python train.py --num_hidden_layers=11 --hidden_size=192 --num_attention_heads=2 --num_key_value_heads=2 --head_dim=64 --intermediate_size=768 --vocab_size=8192 --hidden_act="gelu" --norm="layernorm" --norm_place="pre" --norm_eps=1e-05 --positions="learned" --qk_norm=false --attn_scale=0.125 --bias="none" --tie_word_embeddings=true --parallel_block=true --init="uniform" --init_std_qkv=0.0292 --init_std_o=0.0 --init_std_up=0.0292 --init_std_down=0.0 --optimizer="muon_variant" --learning_rate=0.00991 --lr_mult_o=3.0 --beta1=0.9 --lr_head=0.00849 --max_grad_norm=2.0 --warmup_steps=200 --schedule="wsd" --decay_fraction=0.629 --decay_shape="cos" --final_lr_fraction=0.0 --batch_tokens=65536 --max_seq_len=512 --doc_mask=true --train_tokens=324000000 --max_steps=4944 --dataset="wikipedia_en"
Each number is 128 + 24 x the weight over its row's rms, rounded and kept within 0 to 255. Layers, rows and columns count from 0. Numbers have three digits each. The size before them is the row's rms in percent of the matrix's.

# layer 7 MLP up, 768x192, rms 0.13, rows 594-610, columns 0-191
097:134170137099091129170098122151114144106114140131150085124119115161114139109131098122125134141089146094156059090114127136123127119108151138088137140165135110144133159154135125154127106183132149102196119150144150135129180108162146093128097146087195117122114118093119188105120129130132164116136120142101103112136108117150129118131115122181108109105145129174101177146123097083124164149122152156137068117117158120138111084158114103157111128135160148169103127130162121115113098137155137110124162127106112111127128113143131114086124107137123136151143132119119148151156119087122110147
103:147124123119083130163134146162112098134075101092166131169117126147104110133135118110147088135116148102107170150115123118120156119151188153144146137143125124113121113123125107151121150139111131121130154152150136127106083117126181100121135171137105161122111144187159132131134177133109117110082109131089082117129141130119164108138075129119114176168152193157130110113122081153146144126126123127155149129166137153109106145131131081099113114113091151143143114141094051143124114127162130133101101116111156119153086119100118122102113116121107114153157129153146131104148163114141095143
103:137157106081133107131142123136147125144128130137119096120128126126131120126107119130099149147096090106147147122127074126144118133164109160137132127079101142094139164112137121113132112126149072144166119115139130138114132113158136140113166129075128132069092127160164116127165102099114101130133068143101144157153107153133122152106172169120168128135134098140120164087137167120128146121187125116152142144152133182119086114186116118116126115143103138114089137159140086108119132102138112126115145125120121072145116140133106132147125132142108151104157169070142140166195133091129109157
095:140130124135090119137142128153129152111102110135137128114166131142134068109128154148099127125120123166118137116152151116107111069076095137165081110201119155109153179090149156162150137167135131079097136159125166175141135136135151110108121140148129147095127108128110146118150069175116152114117129167163126127137104108056162125128142136116155116105113116138142153139148140120126148119146130139110150121125081140104131122090157093157166149113124136121137158115128114122091149112113125113095117124105107128143149135097139094140116069174149162100127120116121152100151154132118087142
099:129122137103110123132175102097168121150107090121111094107111123158121107170143140125153116096129151149137146070131143104124086096125130132122147091132130126118115108110129146139149124138129108099104127152158110075169140128153109110156129117150143145125095091155160144145165138080117129109133126095161083124134156119150163169132169145150142129113164110159119122079121124175149131141107135098140137156128154085126141110104116114131156108123118176124117062165137133088115200113115157135141108134093149124141084110089107155144105142113117131090139076152100149164105104143122139135
100:145113128111176137106110091145111104136114083183117145087154132118107094145105077094174120146140123137119139158113125096150155136138146110124090159139120115109132114163144125098161064173115100175153145120134149108156144128137161166159150068151101106099136121142142126141113182083140132109120136127112102118108142157117160161183135106125146136132152147105182112140149130112160125127124094142138110100139102078142163095121103188113110100105122115111119149109123143135164122160150128134115114133127141120110098137140115165148110120128106114158120156148126114118095164108081123130
101:119096108139147100117168091100095141155127144132112157124144111132174136173091129153129113132128134105119157138132116098104178113170127175149099169120124128086088143142147168111139138131162139083162134115091088137109118141161123115123111097139135119134118116133116094067161135100091124049130176153106170100142127113117129123141129146147122104128173111115121136150078130129110163138116144099149130102087150091166113117132129129156142114133146118181161137132083111101127177143135104124171125116113122141138108112118167162121127126124143138119130139130098171121150154082151126150
089:102100074108120127108094113125105129114121142094142119112104137150108133105134103115137140123114100090118147145123112157105110112109157122159091106138164106149131103140123094111135205111103122127111103099136135108129155108159163168144130132141112176146135111135125151152142124162137127133141142110130102122127166133170142117111132121119100130172124141111116146183117126140130127126143149097097144110109194112120182150126098116144149156154124170180084154156139150069181150131125115107190108129105142135110125066121082110184094100109101133131143123138150120135109123145151129102
113:097146136126124127130091168141103148146141161109109149115084149121109118175161142132114114188078128130110132152148153109122118125133103126140103122126175092128169128131127116093141135143154169116138100126126138160122128127141132126160119111124069141135158133101166094147127149130114089115103137130112139142144111144130119157080147122140072133119130128121130109068119133120151102106110120113096080144134107093134073087104084141169162134106129141130110139119127141135154149118120112155069134154128148159117155141150135151157111099150128176170074151094126124142196172151107138134
088:086142136112101128134158106129117129140159146127113161126125137094112090106113114134135139146150127118102094148125119113117170155127123118140122088127118129103129126102148100145114181137147130122072109119124153116117147111115141147126142154120091144111134106123136097143124131145164111128083163091136093139128074114120106110103192124135143125176140139103123147128148085104093150137149141165143158197122108151109101117149174137186099149149151147115143152165152120123132156170083186124128139153115122127178138124139110173125116083085135121114159135169074115158129125124130082149
102:091108111108091086154142109143135108132098111145121132140135157153121168126162121149125165120131105125142125126132106146166111125158121117136133130127097147093129132122094120166130170144098133092124111134099153086127101140104135097154119112110141140118121145116128159131124166116097146143138139126085123145123135140154120115121132102081049125115103113092157157109118160125170167145097120137117111113153153095121108091179122145075132134147104163149161157158095112114140111183127114116093195107121151107186112096138124144163138111135149167080093155152148134164097128152122111111
100:093095106117119128152101138152138163126127120123138153117123140097156132111158167131123091155131100126130098127133127147126155147112140110117132116083183116117119125131144099073154128102138158095120102128151117166124101092139118092103108131145143168179115111112119090138091115097124132148044109136128104131138111091138159100157098144149155123134151127117066139155148105130144111127116119137101131122104198123143108146092104111138117117105122146115157126142101170160150141144113143158104145172136116121142088111127124171129100159151127154180172087151125168107148134124148141177
107:162121187119126131129086167117097125113151103128109059113096096118133128141140107142133122137122130160084131086132111122099133169137142169142137133106125141105132154114161097101081122168135111129142142127122122174146139173112129155139143130121130149086120131127107089147144142118124129107116087115110118090103113121091171121123110131081159162167150166077142162133108153113161124150102117124116161140096152125162137113175114154130097152137095153150163151087128092103117131126178114121150115110173166112119147078104113152108117142142117139147142103126155130135181101137104104119
099:159099130109113166160076133150138122108125129087071130136077175171120158158108117106126097094142127106117136116113132108168134127130121161149092096132106162133105168119137138134169115113103123092136129140172154143114105119147167153111132141150128146098099122089124115136138138088104117117156088123121132146139112129139114082135117152192110186111138127136089145099142124133132126153124160138091121144121089120107145133125155112153169097140128126158116138149123097133112126139118125150147156171089138106171135139120088124089143118142165099163126114139132140065193108129123167146
104:142135123128098132112138094134150090138096120096138107162127080119135098138142126173096130111133152128092147157158148163128131145138145177155136097176123171151148138122098125134126125099127098165105139131076150137147116161099142124167119122144148122119146114118118119134171142152157114139095184135159116142078090096092097111104140196116097124121094113102155152099136085128126156110121087114092138093156137104135143109150118173101111130127160107103150169110168105108116136123133161135155096100158104108138111128131116151103140145111142162129147114149084125128134151135084122080
105:109123117179156113139129117096118114152144136104177123119120133117149112116118161154112145130104098110123146101169126079122093128121149125124093130143126122151124127122091115135108103126168105096148140151087110116122098133135101139161142116106100121197129117132150142097150145188181156124120140135131084127129123099124082096148157159129127131073103158141103114121137121158150157099115115140137174114138144153144136160136175114127122156147134125158128078148150085121138115143084155140093129132132160093072158093131118148113125103145125120104186131140115140186079137146128089106
102:129102122136147126137124106121164081116119135165098194128108107136157117169152157144127087137157103133116086136179156117130109139114121152116153151131128145134094097093129111144115095098115122118163100131152145164088104101140108130124086113115092078160097165155127158133159139145105132115120070128125125152137094145136107122147113127094112111173129142123113103102158117111124108112093165138092140117144137118176138137127155105124169163184119128152156115164144148103128094160088110150130116167119146109116185106132165137144133143113103110147133159141117137122092135089112092169
# layer 7 MLP down (transposed), 768x192, rms 0.0348, rows 594-610, columns 0-191
103:108111125133118092121132115136127151163138132112119139109094125159130141145115148106143115138135112167136120100147156103139149076115109105168168132101102136123111109122138097101116080104120135118074146094106135168129168129118132143147107090130131118172122134124176110142170099141121074115100108102119092144153136132130143091146113163139123120111095134108124127117083138139107130117120103110123122149151125121139167137120092152116176157074176149119110151170138178091140111152099189098148141152138115135143146118109128107142109092158162129124142155123165161113128204156139074131
089:165121137086119122104119090135112123157121123157124138150187052118141082174131148145171136159142144075130100070164113181107101095133122137105125128098177115116132141129128122141134133139110124165177106134141144149132110153101110145165146098156093135181151172090135117129137112123108088123147156114158175134154122131125115099141125126141127116134147144119156129166101143105107124146130145147108106132097115116133090125112102137149178099124135128110081155114118120091104089099160113149087110109145157100137151118121132091100122126136130125130106137090135118147130137141170144164
112:127140117153154107132140134127130124131067119132128137140111109126152118112098128090150160159108179126090117098130122104103143116140105126060165124129123090136126174114115140119137097110105123093100167130132101115170140156100103127126168137119134125158130194160137152133140124158138101124151108163085161150106159123134173132123175164158145168117139107131074117105162127127135153126123176104154120062110153159142143133141127147110140136119134130142119147118143102100160113126102142139097128143104081135128123146126099099109166132111088121140065107094134093164149128105107167118
100:135148143130117168119070147135132114141167116120125061093105097148142142169104122130120155116142138149086109145127153129125125135150153084131118136103069145138124142139158138116128142146101141150169140117150127117152178096105100143112127136114157141151098087133123124123147116116089111136162157078121127119089122152136118095121170114154141109126104160164155131125156152112109102131094096120150106084113133179134075145113157169160146142166133136096102126127158098125164132118129099132124076137128090108146132100161093176145124146118116090139141152127130097140125112102118146192
106:108129165101127134122120098123151156116110104107059126110128154112103161168144110092122124103174164095125117111133112101125097124151151123117108101138156107121126139136126101087080094097139164120142152145147104142144158154152103117111167087129159113114121092130144129113131145170153150126174095146168131109138129121125131133098156100166127087156155153153137138118157111109122134091087094154141102132137167097144144124112103136155147111160113157113115129127143122132114105095148131167164136104083108178114109122105139148104107145131154116120170116183086127163140108141089160178
100:129121147161135139102125159155153121145163133101133098117102151147123086153104125132104103128122119152157163126109143117101119138101166144107142141156150127116119155140163065121127151135111135133187103113157110141133120180143118129137145130113166099129122127108132181155134143140096142121161109104078120109092152093145126143176139100076157131153117181102148132132169121120111120168116122084114108143099104127121119112112122131117123151127149122137141149129084074134139168116085187143138152153116112155092107086136088138081078106117096136188118132135116088134111135141137133121
101:153119094120127132145105149187129078135147161139116137165147171095129137129167083084075114134128090096137189115103128151107157124132166093106102141153152118136138159124083129133088150120121137144109160139159116115179106128120141136120156109136137113124106165165140117158126101128092115111136141108113096154113116119143114113170115143170175153125118146122125157118173118108130168151140145147166120111158140119121154125110149138105110079135108142154102120099160132111107101106131120112134135097112125153149104140106107131114122147130122115092095082163187072106128099124110100157
090:122130125119113167124106159119122116121159064194121119165147116144127116111162166115139156128143159158108117131155153103123156129117128131139162144094102131127109163080155129145144142120199133101141122121156080174132140185146121131135156162116164130120147108121152128145095094101066096106142062103142153078089160052093128113143110108109159141098117114160096112132131125150129120123153134136123134140118116129142108129147113127124145104108171152120112115141093143128129100103124125173100097151143133113101149117122108118155130132131144129169130133140095101139132144080124138138
113:107104136146162102123129126145165146168113080126134157067108144147061163124122116145086162115139123161126130131164106107180081114113121092119111108148168127086116127098142156123141134140134150123165149118127151145103138097125102127120175140100074149151139160156100160165099128111129099128138133124166111143103149156098117116071133129131157143165124127088131108130160107145147118148113149124107156107094131122119130068125104145117117143118115088148143131150099141088130122145078142145178125141124139159136133172093149111159094118113127118129105115109144164119119135158151164102
102:095135100107118191130121122150099126151109085140172090141131139144153147124124090121124049144151150122139124160140143110138120107105167133109154150129094138101135123093145130119097109124108144144144106122168148113149091146115083136138116107125157140137111160105142140082135143143071119118130140115141108149084134143152089150145129142154140123086132072113142071153110123139170123145121117123179111073100126102138090143122153169150112141104150114137105151136122120141097107090176162135120111147164111107146128153138129112125134132131129144103143145144134149140120103114149206172
100:146132142101174157142170157107170154098143133143139158148135118126117110173088175077115095149130162164120090156126099119103140132098113109136132121142109122156110120163143146110147109097182139135149097119102112133111158103167121121088149113145148126144144168101149110144135108160103156098106108107161135153128089112120150149077117134113144112146117113179149107133126119115099131106122143141136130136125159113159118138079087113149146143162140103123139120166108147101094087069087111115124166090153148137121166146133111135118099115115107096131139107150137101095155158163108111086
099:105133135137136107109155126123125181145145090120142156115130100118101105148113102108072126141099098116140164156154109133137081136118148133123143149173106142148154170120131110113126119116135100139093128118166157120116133164114112110130167160147077094137149142111104168131137077148162088116105170090140138104134156159135128133124116129077115126166170125113103122154105118109149121105139124107121135138152088137133128120157174138142156183091140145124062107109172148138170108121112081093138100075146121150110164151128101145163148154124132120104150157121140143119113109112087108143
111:131106145108099093125151180115163086139098127122139114165109112104163169144140156148128146127116122154102099121139106130151149132114132124155171109126119119151144138117085126169084144142116153098154119113127096109123116139111125138113116124146140156110126185136127100135104117145125125114173123160146115161149142124118113134125130102191119109141135104111123155062133167115149132082145155118144115124137096135128180159138129132129090137130144147139076150137141085159098118085124127077127126164114129122163166127100104085113141093125092133132132064156124100193102163142100136098
095:126156189160105096107129144142114141110141106100152150149143127146114163149109083132127142072162115153080165139168131157160149136140119147114146137123161087120116125096083165090116163116111159089109094146115091112150133120115106130139127120098114101148124076109128153128140088172145139102073149130130128161146093098142110140142133123122118109127107127088113138106138145147088088132118162143131136134084147077150126119150143141110105095143101142133154140132146143130137132118168123107078133137144159128141142200139140121104101142172115146141131146150140159136073139123140122083
097:126124116078092131109101109150103099171140129111086127126126155133127114139116129087156118139186091134074142169112132116102147132142133164125118124129129112101100125117125087160100117127180145137150142096162123126095149148156141124084142169083129125140112129113103131075141108153107147144132124122119103084153153151120122093115156129156174128123141153143135083132109135094150147121121168177145098146103171169079113105114098076127130131136172147152134116154094144120134149127131113134172153152119117144190115099088128150179149108115134116134136138133120125134117100110115174130
093:166134136110128120135139154092061090090132151092138148102121162138110116152144141144143138169100096138139096129096131157117140147119130142147164162123157160171105170125164127127132114146148136182153147149087168069117106083138168134104130106115146146111144119123102143146156114075132165120080151132101143156128149102150122112128123123116077116146130136149185123103113095094124134130084114134115141163104158114115112126130103133136157125151141132084067164113137141123128118116143105146138167163113119154126150093166101095108114086156133089141115125111133125119147132123090132121
096:129131080100115144061161105113109116157085143097129113127123143092103136131108121112122150122108104111164175136138139132147155158130087107111095106135146150154156111157160153074149128145139185106115155114084128082150146157103135126128105141078110139096141119129127143131138131149133123111125133122118176161140153124146137156126116130153139140088084118100139160151138086105167117184125129155159115139185165134123115087142093149106102138111106134133143136139158114096141132080118127166117115096147128127116110115139146179093121091121153153124122137120087099102134158169161131129